Weights of a small GPT-style language model, trained from scratch on English Wikipedia: no biases in attention or MLP, local attention windows.
Each number is 128 + 24 x the weight over its row's rms, rounded and kept within 0 to 255. Layers, rows and columns count from 0. Numbers have three digits each. The size before them is the row's rms in percent of the matrix's.

# layer 11 MLP gate, 192x64, rms 0.136, rows 43-142, columns 0-63
090:177112107145143115152144113167139101104160108163109116139160170154111111125126193121096099117136133168108120113141090137138119119154130101120100169123135111074123110112091156151110124109114124
098:168190084132115120099094140174136092158158117160119101114149092143132119122155115121131094105150115123117139115150120129136160102099112117107140120121088154115166160118161143144111119161123088
101:107126143101092062154126106121098104177136120134176139147107163126112164123121144145145134080124130102143124128146155112102118135157135128118111128118107151144158162066145152129101144153162130
084:111078154151167149126125147107130110114170108132080116140148124107110131180103095115130159140144100114098146147101137119144132183152132102137183108141124111103151124122098122130163111151101158
105:141096133148155130154144169061141139096127118138117144138124123117126140081152105143170098140123150135125125174136171156113144159180114116096132095125101111130089088141114138126111128086123122
114:106098156161161142110105077138163079144136078120146098128155141145148137104105136126123134100125141157137122110101167124122129158098098148140110113091113128126088143165135117154157175121120160
108:135183134143145095116131127163104117097121150143134116153138090113120118149138113095168137110109155161119148096112126106106126176118086140116107110153158126164121100118137160096083167161124096
090:124144122108136138113139098106123103092157189136115140078172185095137137134116137075155101128148143107148141096181117099123139106102126120152144135160161116137135118120113124119122161140138159
097:115088097148116138093119135111136124143110086131122120120158103132151163127111166119117156112106098201149086106115110161147111155114111126160134123115130139113146128117060105153152111101153118
117:108134127128130083153127159101132104106101145125127133132157143097139136132097097119155116109155099168139111152099112130110138083119148094131178139144175144102149112158062128128090143128147161
113:097144068128107188129128132170133106099098163119124138134127174145179115154145124131096125140115112133130135147146111147114113106140160119094113083134149146151160106114120163102128128110137080
104:130183088123116124148166133141143130130197100124139168077146104121160132155115104150123144142152109117109114110103162102139118153099116114108108131141141126116094103167139148110151093106154104
090:139145122152109118119109138119117101120086128077135117080167136130119162120095137127121101102165088109119141164122115123135157157104152149130106120151183141159143177090131158133148110089129105
101:125147128117156085115095133132144125133166130098179159095125160090105132135109155097152138078076120120153099122139126148145150159098123128131132172134132146083135141100149172102140133119116149
111:137155140126134106106162137080172124109142110088104124171122111117120160143120133107108126111145072173132126115127125183132127182111126128123133125096087106091118142101138116167143104128166129
102:163134158131161141161117126105117113120119122096146141151129130099101082170138128121137090165172120104106121102110137130126146152116114130091134079122094152075085102134134111112159174121147131
093:107127141114145085101141126133110098132104121165120111114150120114125169151114112129119117113147158145154122136136125101160153154157102092135202089135126161154134123139188115126131124089107082
108:150144149119148109156113136113129145121123175118136098154136178093127102109151128147159132094131157120118145067101133131056160127116099119127113117134126133102150072117112112104128151137164139
109:147128089136132155116125109120094105120121098161132115141157153166155143150144180082102118111134125154136148103095073129126126135123146141153116075117171129131147135151160099168094133092116135
092:118107150164165147144120108108126121136131178156142125112151148135160111125116160117139113109130088145105130124076108141114150126143111132117205087132106131155101101147123071130110112157116160
097:147115141139123116143102115116102139124124120162101144163167145141137095153117121146151156146120125090130121078177140131085070154141114135137124122080131101143153119105123107112151098165186115
097:137149129098107066137093169142186155129141099104109106147127148102120128136176142110098123122123143141120101155114148092150163114140124068169150133143128112128125126162105114134107148155135110
108:130126125160143112117171160105155102127096134120134131135090128112106139150095092169118110095098113152108143147112104128128125082148141120163138129141132167082125124112147143190131170138077115
081:101077143119101140153125130126168104178119155140098135112144173121181125153159127085123113109143147104133134075112130122100140109138118103189127121115115117110163121117164095113138124124151142
105:117157164116153115122137169133116123196117106159112141116117098154155134155135146129074131127147160123110161106144135124109102076145122134128161158130137126131113151144132091120067088099128122
102:155134122154110131099095114144078129109116122146127143091166139138140115144158151117140095125134147113149190143126153115135095117094131083125086151122099177121112128105156131123124085127127185
100:092159138165172092146109116148131166164130099091112132097153146100102106133159138117140106118104119122123158100128089170182150115137165100136119148137139120124120119087146086131118136139162134
086:140130119098115110162086136138124145189138128104143104146135165151147134099080114158099130147120147103075114133137117103123129127100110144156139179170110103129144121117160081118139103138161149
086:091123182175101142125128135098126168157121108102145161155090133117134145143144147112077124159070157106131131125135125138144107113141095146062129130117132133143135118104106119136122142177119128
098:127158135115155083164153134075115113109152117103124122154129114097158111116156137141141130144133109077115142139113166068110145144145123128136127103158111140113058127114131118133136095169116162
118:082166123133121143116122158106163103135151165102142153129151144106123119104113156139159108099141099104152092150150152140137138116120095119131101087138063166120109085121164136126110125134159157
106:134155096174120099094143158149092140118127095122133126166122158129120093109165122108130116110113147156113136120090117153093175107123122134136109162160120116142091128191140143114131094155098156
096:123142179116130127136132097118125102151139152082114187157122126098158157117099148108177103101126122134158166123107143120101082148123129146123131086123102125149149101147159138093094106112144111
086:198167136130127150121124167089164150113088143105102131117087128115170119110104121138128158137153123132114165121125135114176139123081140166143130150106126139128109147160139089121119120086148126
089:099139168098097092121130135129153128093127143174080140094111120129115128130155111143167091137138161107136129123117192163191124117102109126109157171136146124113156112109132137134104145120141117
104:144134162152131141106156162187140080097132119115154044135132140107110132133148162120151163140107143091125118166131132116115119136153117116093141106160123081150100136136121129123114134145142104
100:106084092124163125167126125139157177135117138133120159104154122144091126106105098124133153112130123119107131117131170139143135089141152147101162112120131166110100087163078155084120137152101125
091:117122157118110089138076119124092127113144109119076126125125072138157105166134079113075125142151154145111150171132127170148135126153103108112153146127120143141111155141101165148158125126144132
113:141132151087116114144123111107132127108121147124078128111105115191174142115134162137116132155101125136122071093162152130144131124134122132124142105154086140139113122116143212126127101102133138
100:102085109067126143143130127121152169135133118170137164087126092136104176139146158106109144133119191154119151121170142096100142104136090100140134132131131120140153126102126125104128104120118149
107:106138166167089104135126128175107124149100107158118147181138129105140114166139098133126138081109145133115128104102119135110114132101113122169140153116087130084160131087135159135099125132153168
096:115130122145121119110154167162111122135117091097130129125109118174107114153144111093093155075107152174113102170095108154122146160158115114115163127157122161114095132107173129118147133143138098
102:143132136099097120110110141162127102135114065162086135100184111146122117170117164121102120129141084102135125127093115137165125143153151168147141142105122101105145101165136124138105123095115103
099:117144154163150156136082090138111156167094138138120130098103131147146153122122109102133134115106118118106187123143140119131103106146114140118180139148093146149122117131134192126144098078158144
110:122133132132125094106091130119080114107123170162165156155125134136136125150176139102113159100134082133125108133130131129124117153100135114097144098093173144101123148123085137108111185107168119
096:120089173127165156110115165116147131139086148107141148132145138062122139140107108140111117176158100123130112147137155125115169109111144084142106129174135122089133110133126114121140128067119119
092:145172079113131138155127153117139099122139096137121105081122107158157105145147111174164089141156115112090127130137143126143106132167110104120159110118142143163141142067139101096112115139145153
107:148154160123097099101141157107158101111136100088087123155132135121175125140095129119149145094144133104139134161137128133111140132157088152141172129121099107154100122147099141148116167144066113
087:124130142089137136130120119175148136166101109067123130112169125070155130088111152096134127173145168105120131126138119121101138153135119130152092166118116154107130099135111101099109164115118103
127:132131144118129121122146123150180119155101120136170154110181136133126111143153133093142107106116135167112145121102156131149096155086067121117170148121100156135089099139147082127141133137135092
114:145160149141127140116200157107091126099143145138132162127121078112114135151110151131095109140092163142119096138079099124137118106096108099115127169125147140132166146112120133135116171096119107
119:154135129157099095150086172137113091114149133132158112122153105141109148110112097141113141122150131166140102171115138102080143151086139116122178169143117173092142151118094144128130117112122121
105:116115127112127141160146129067166113124138105119083115132126186123169091153108082124122137103151140140116178114138125116121164167125122104164153101169113135128096146143132095125108100128139110
113:144169155097088111128129110136105145116130113122133107103140171159122148153158139112114104065137113101139137138148128135179129106103137138156123104088083131121114139164076124128124150126176155
094:124142083086113107163116116148134103161138156113144149167104137145164162111152118130148122132114155128161106153095129089170143120136072178129132096117136133147098155137123144111173111104113131
103:137139129126124083124120162133131136168112081111130091102171135106167097136185076145141164120140122110142148120125109119128151160147135098124157101129083157144148116111128119087160106114150148
089:089137158134105139106131100100101126153138156105142120117163106145153150129063172116134111156117132158097106128078153168120152171125140107092118107142134112127123115117099112087140114102164120
096:116180145101113170144080172132083110147133147135126134128101131100139076126114145108143129106073149130140102100129131129145115148119142168123142139150172151151108078153139131120113123162116108
101:118107145144151123101139130096111133171108112144116116137162152112113150122087133193126145166123107111072123135149129114112124186113100118058149146127105167119142106139141148148140147124140113
100:136129108135120124114197125107122109139131097094160120140176119123126134137088097128116125172118109094092157131084059152148139167138109138106153123161119109117115134132084131156129139129129135
096:110143143148115090143156181127123120122140128155155132100080126154138092123126091133099143138125135165138117118122089130132088088127149089090152094158150135153137179156137150149122095147131159
100:111114108160124149170126177103124146154111124134137107108114169150107148121107142068136132103126165129120120139169132125089138110045136139109121179102135124126128139133112137126156119103157146
103:190160139134107133133128099109148126138116120161122136089138122141127117111157146181125116070097140087150154103101137116110096158130129107145131148056128121147119141142155131116128151096163134
103:147175156128096101179149160091090128123142137149087114155120151122169110141101091111115153113132150146140118116132092144109136159126084133099113150145162130072131126120142139094142157125137146
094:125137124103138178080208162153139115170161155135159122123152110125138154121139131112119103111104087131147154102140148107132134159105105137110076147144118110119085096118117117132118134124109134
092:217103146105102097107131099103120148123152146140120136149164157110125144136132163114147097124123142113095146113125091134135104132120103200142151160106128131103147128151101107122100130110132118
096:101133116154159127166099105109090113113099147150124155176127113113095135118113164102188143164096108102128142133120113139121140137119077163164152148137141117140132132103150092141124116127163087
095:098155148128147097129154145107144110081084120093141127140114149166136139113137122098139131154138093134113204113107114125131131139153133077115141119087109137155188154128094128154138144133128119
098:154148138169142166130084103107141113128134142105160152128116092127140128123145157132148128149104117160099153088120123094156168161136127164122114164079146118132102116108119159097165132079100135
111:169144186153081090113138167139102153110114146150153084131135090143112109124147134142096142134085165146130138130114136142125117121111126114108110156080145159108129117168122101129137135109125076
097:109139146201135091133118136163134142140168129121125150149100163132143108121203147094137121086100118142124131162166111104113113099144132120124108103101115138131130140124104165140103096121095133
099:090105186141119113147124141122115097095133140105153134160107139097171115132147130080118137096105114139194097129132146151146168124125108110101140142100104171143161105132140147130129171143122122
102:143185146135147126145154124088128085144122093096123095145139126107126155126120151090130126116143147152140136127110081123144143083123175114118144161056107127134159096117123123126147144167120147
093:132119098109109132139086133102141168143116107118169166140121158132151127126157146154099081089119160084134126116156130161132171141120093150142126175148095155104116095124096120098160123133122122
100:124155121119140111122164134089162187109121108119141131117141096097110119110112137098142206118159143107114135113117119135109135132153089099084129114104168121110134111151120136130106162105169162
099:117132177149113088135152122109077108139154152107146101101196159147113167102130134117132114131131119099100106154135144165125148143128140100165135122164113122122123082114139099080137107142129111
100:127093175166128116139136085129087097130141129133161137142134122139116137105146103146161161124070138118139138097123080169120148079134163139164121146097127161126146090115132138117127125105092152
107:100178122130111147126109111090073092103141154125128144147149150089108171133132143106130131123124126159143108162129078153125130119105098144115167112076132126136152114134095110135095114140135181
098:138096131115099122135125123155127096140112094125151105184121136128101179178179136114175152141108152124130111142145096141168122099117139122126125190114110111085141128122106110112116131087124120
110:120127127163137141164109114103161141143104148131102127132105125145129149149143099078082156102115191107173103153122118130124139095138099128116116174145134115122130104154097136136115194149119105
100:141105167143104059148115165164116107108145135157153077101161139116135097148119106139149169091087149154108118139156141082138123145164140141116155139122124131116151134122127117156138111123114098
107:151136111119147131104136131087127148095134128169104133156149157131147121158087152114183114100072102122146122125128129123152159119113136121145113167133134145116097112122167118153097105092147063
088:147172117158121109140104135120118099169094149158149077171105087136143133109170135118078161138133111131179119138150108137115130123097072136164102157118125117103134120125124151124142146111124118
098:129196150139069117157104106152113158120120134136085126100147134119175123133155123080150138098139126121144157148123151153122137130136154124113161137103087125124147078125137162129093098148133136
095:130156099107130125118123160144160127128159173163094088122129117118106058144117127159127096085116103129154124129100150109155127119108105099139167146142141112106143203112132116123117125116138127
086:130146115134115146130143119104132152174068149115122151150141153138176121157120111145076115127154135141161093098127093148141085113105153153120118141104096118132119174102143068109121130150126125
095:137188137104149138149073084119093158155139131112130175151122134146109120116128147135114138148142127126073106102127142092116145127143137112131141106169157078108088118128122143112141147145171154
103:128153119097090113105143113173124133115123127159155133148142169145104119165141096114099121161117141187139081119136128092133164135155076126110155094146164138123113110146131124089119106163130135
086:129133109100159186084170153118123132126134116119120093139162123069112091131124090110151148136160127119144118122137141125122130153146114132154124117189110115119085098155131105107159082137127112
095:141159083080117102115119142154100107130149170120142136134121145133150147165165136124151163156129125166097134147118107162140132110082105123149140151133130163110098122093104093086137085143105111
101:126164151110098109110112115109162105090127101112156141100128071129126163159132093125102152108115135160056121150125124142134121169119142125156119125113138112159151151138180149096150114114112124
100:099140109151135110110130144133116090157108102161123100115123120128185085125131112169123125160083131152147141186124131114135110109103148126149172192142139106112116135124112161135100128100123162
123:138144149133124128131133158139164139129142109158123116110125111146128076162118113107092135103103119090138129116103139176124168112126094102096127140176164205147140114157121121142085121113131105
097:093153150162141124152100092084117115140100097183126112105155130109123114104113150116112120146131188147157091113108152145115098159161120118109162155145145119125138110162108102164121146130114155
103:174171155153133113123112141105113122135161102108162114160114113122072138153092142100137119141151156140102080140121116158122105111117115096095142126110168139123157106163101130119169127095095137
105:101077101113083140117100100133120140120093086123125122155122147126145153108175155099096100131129115146142122113097118140106154155135110189128133089121112136135153129127151157124107173137168161
101:109119125104100120164145124142150116109123144127105126107130111109127112129159134139139206151143145157100126150110122128116099124115136155116135122190148145099081126134058162086117113093124125
104:185078144112153153138145088114142139144111145087109094198152139063132145143112156113145133104117119121153129141157141130127109104147128142084083119136134131128137147129140146118101124113155131
105:096145119139170118180119145130139153174124100147134083117139162173135123134107116128114144107112126129122119153084153120108183118139114149113103162105062152107125113133132111108153153094140124
089:137128123139112130146138100175142114151055153117175111147162092126113086136150101102176121119128135136147129142122102100143157139181098150115144101118104133109154147123146124097112147108105153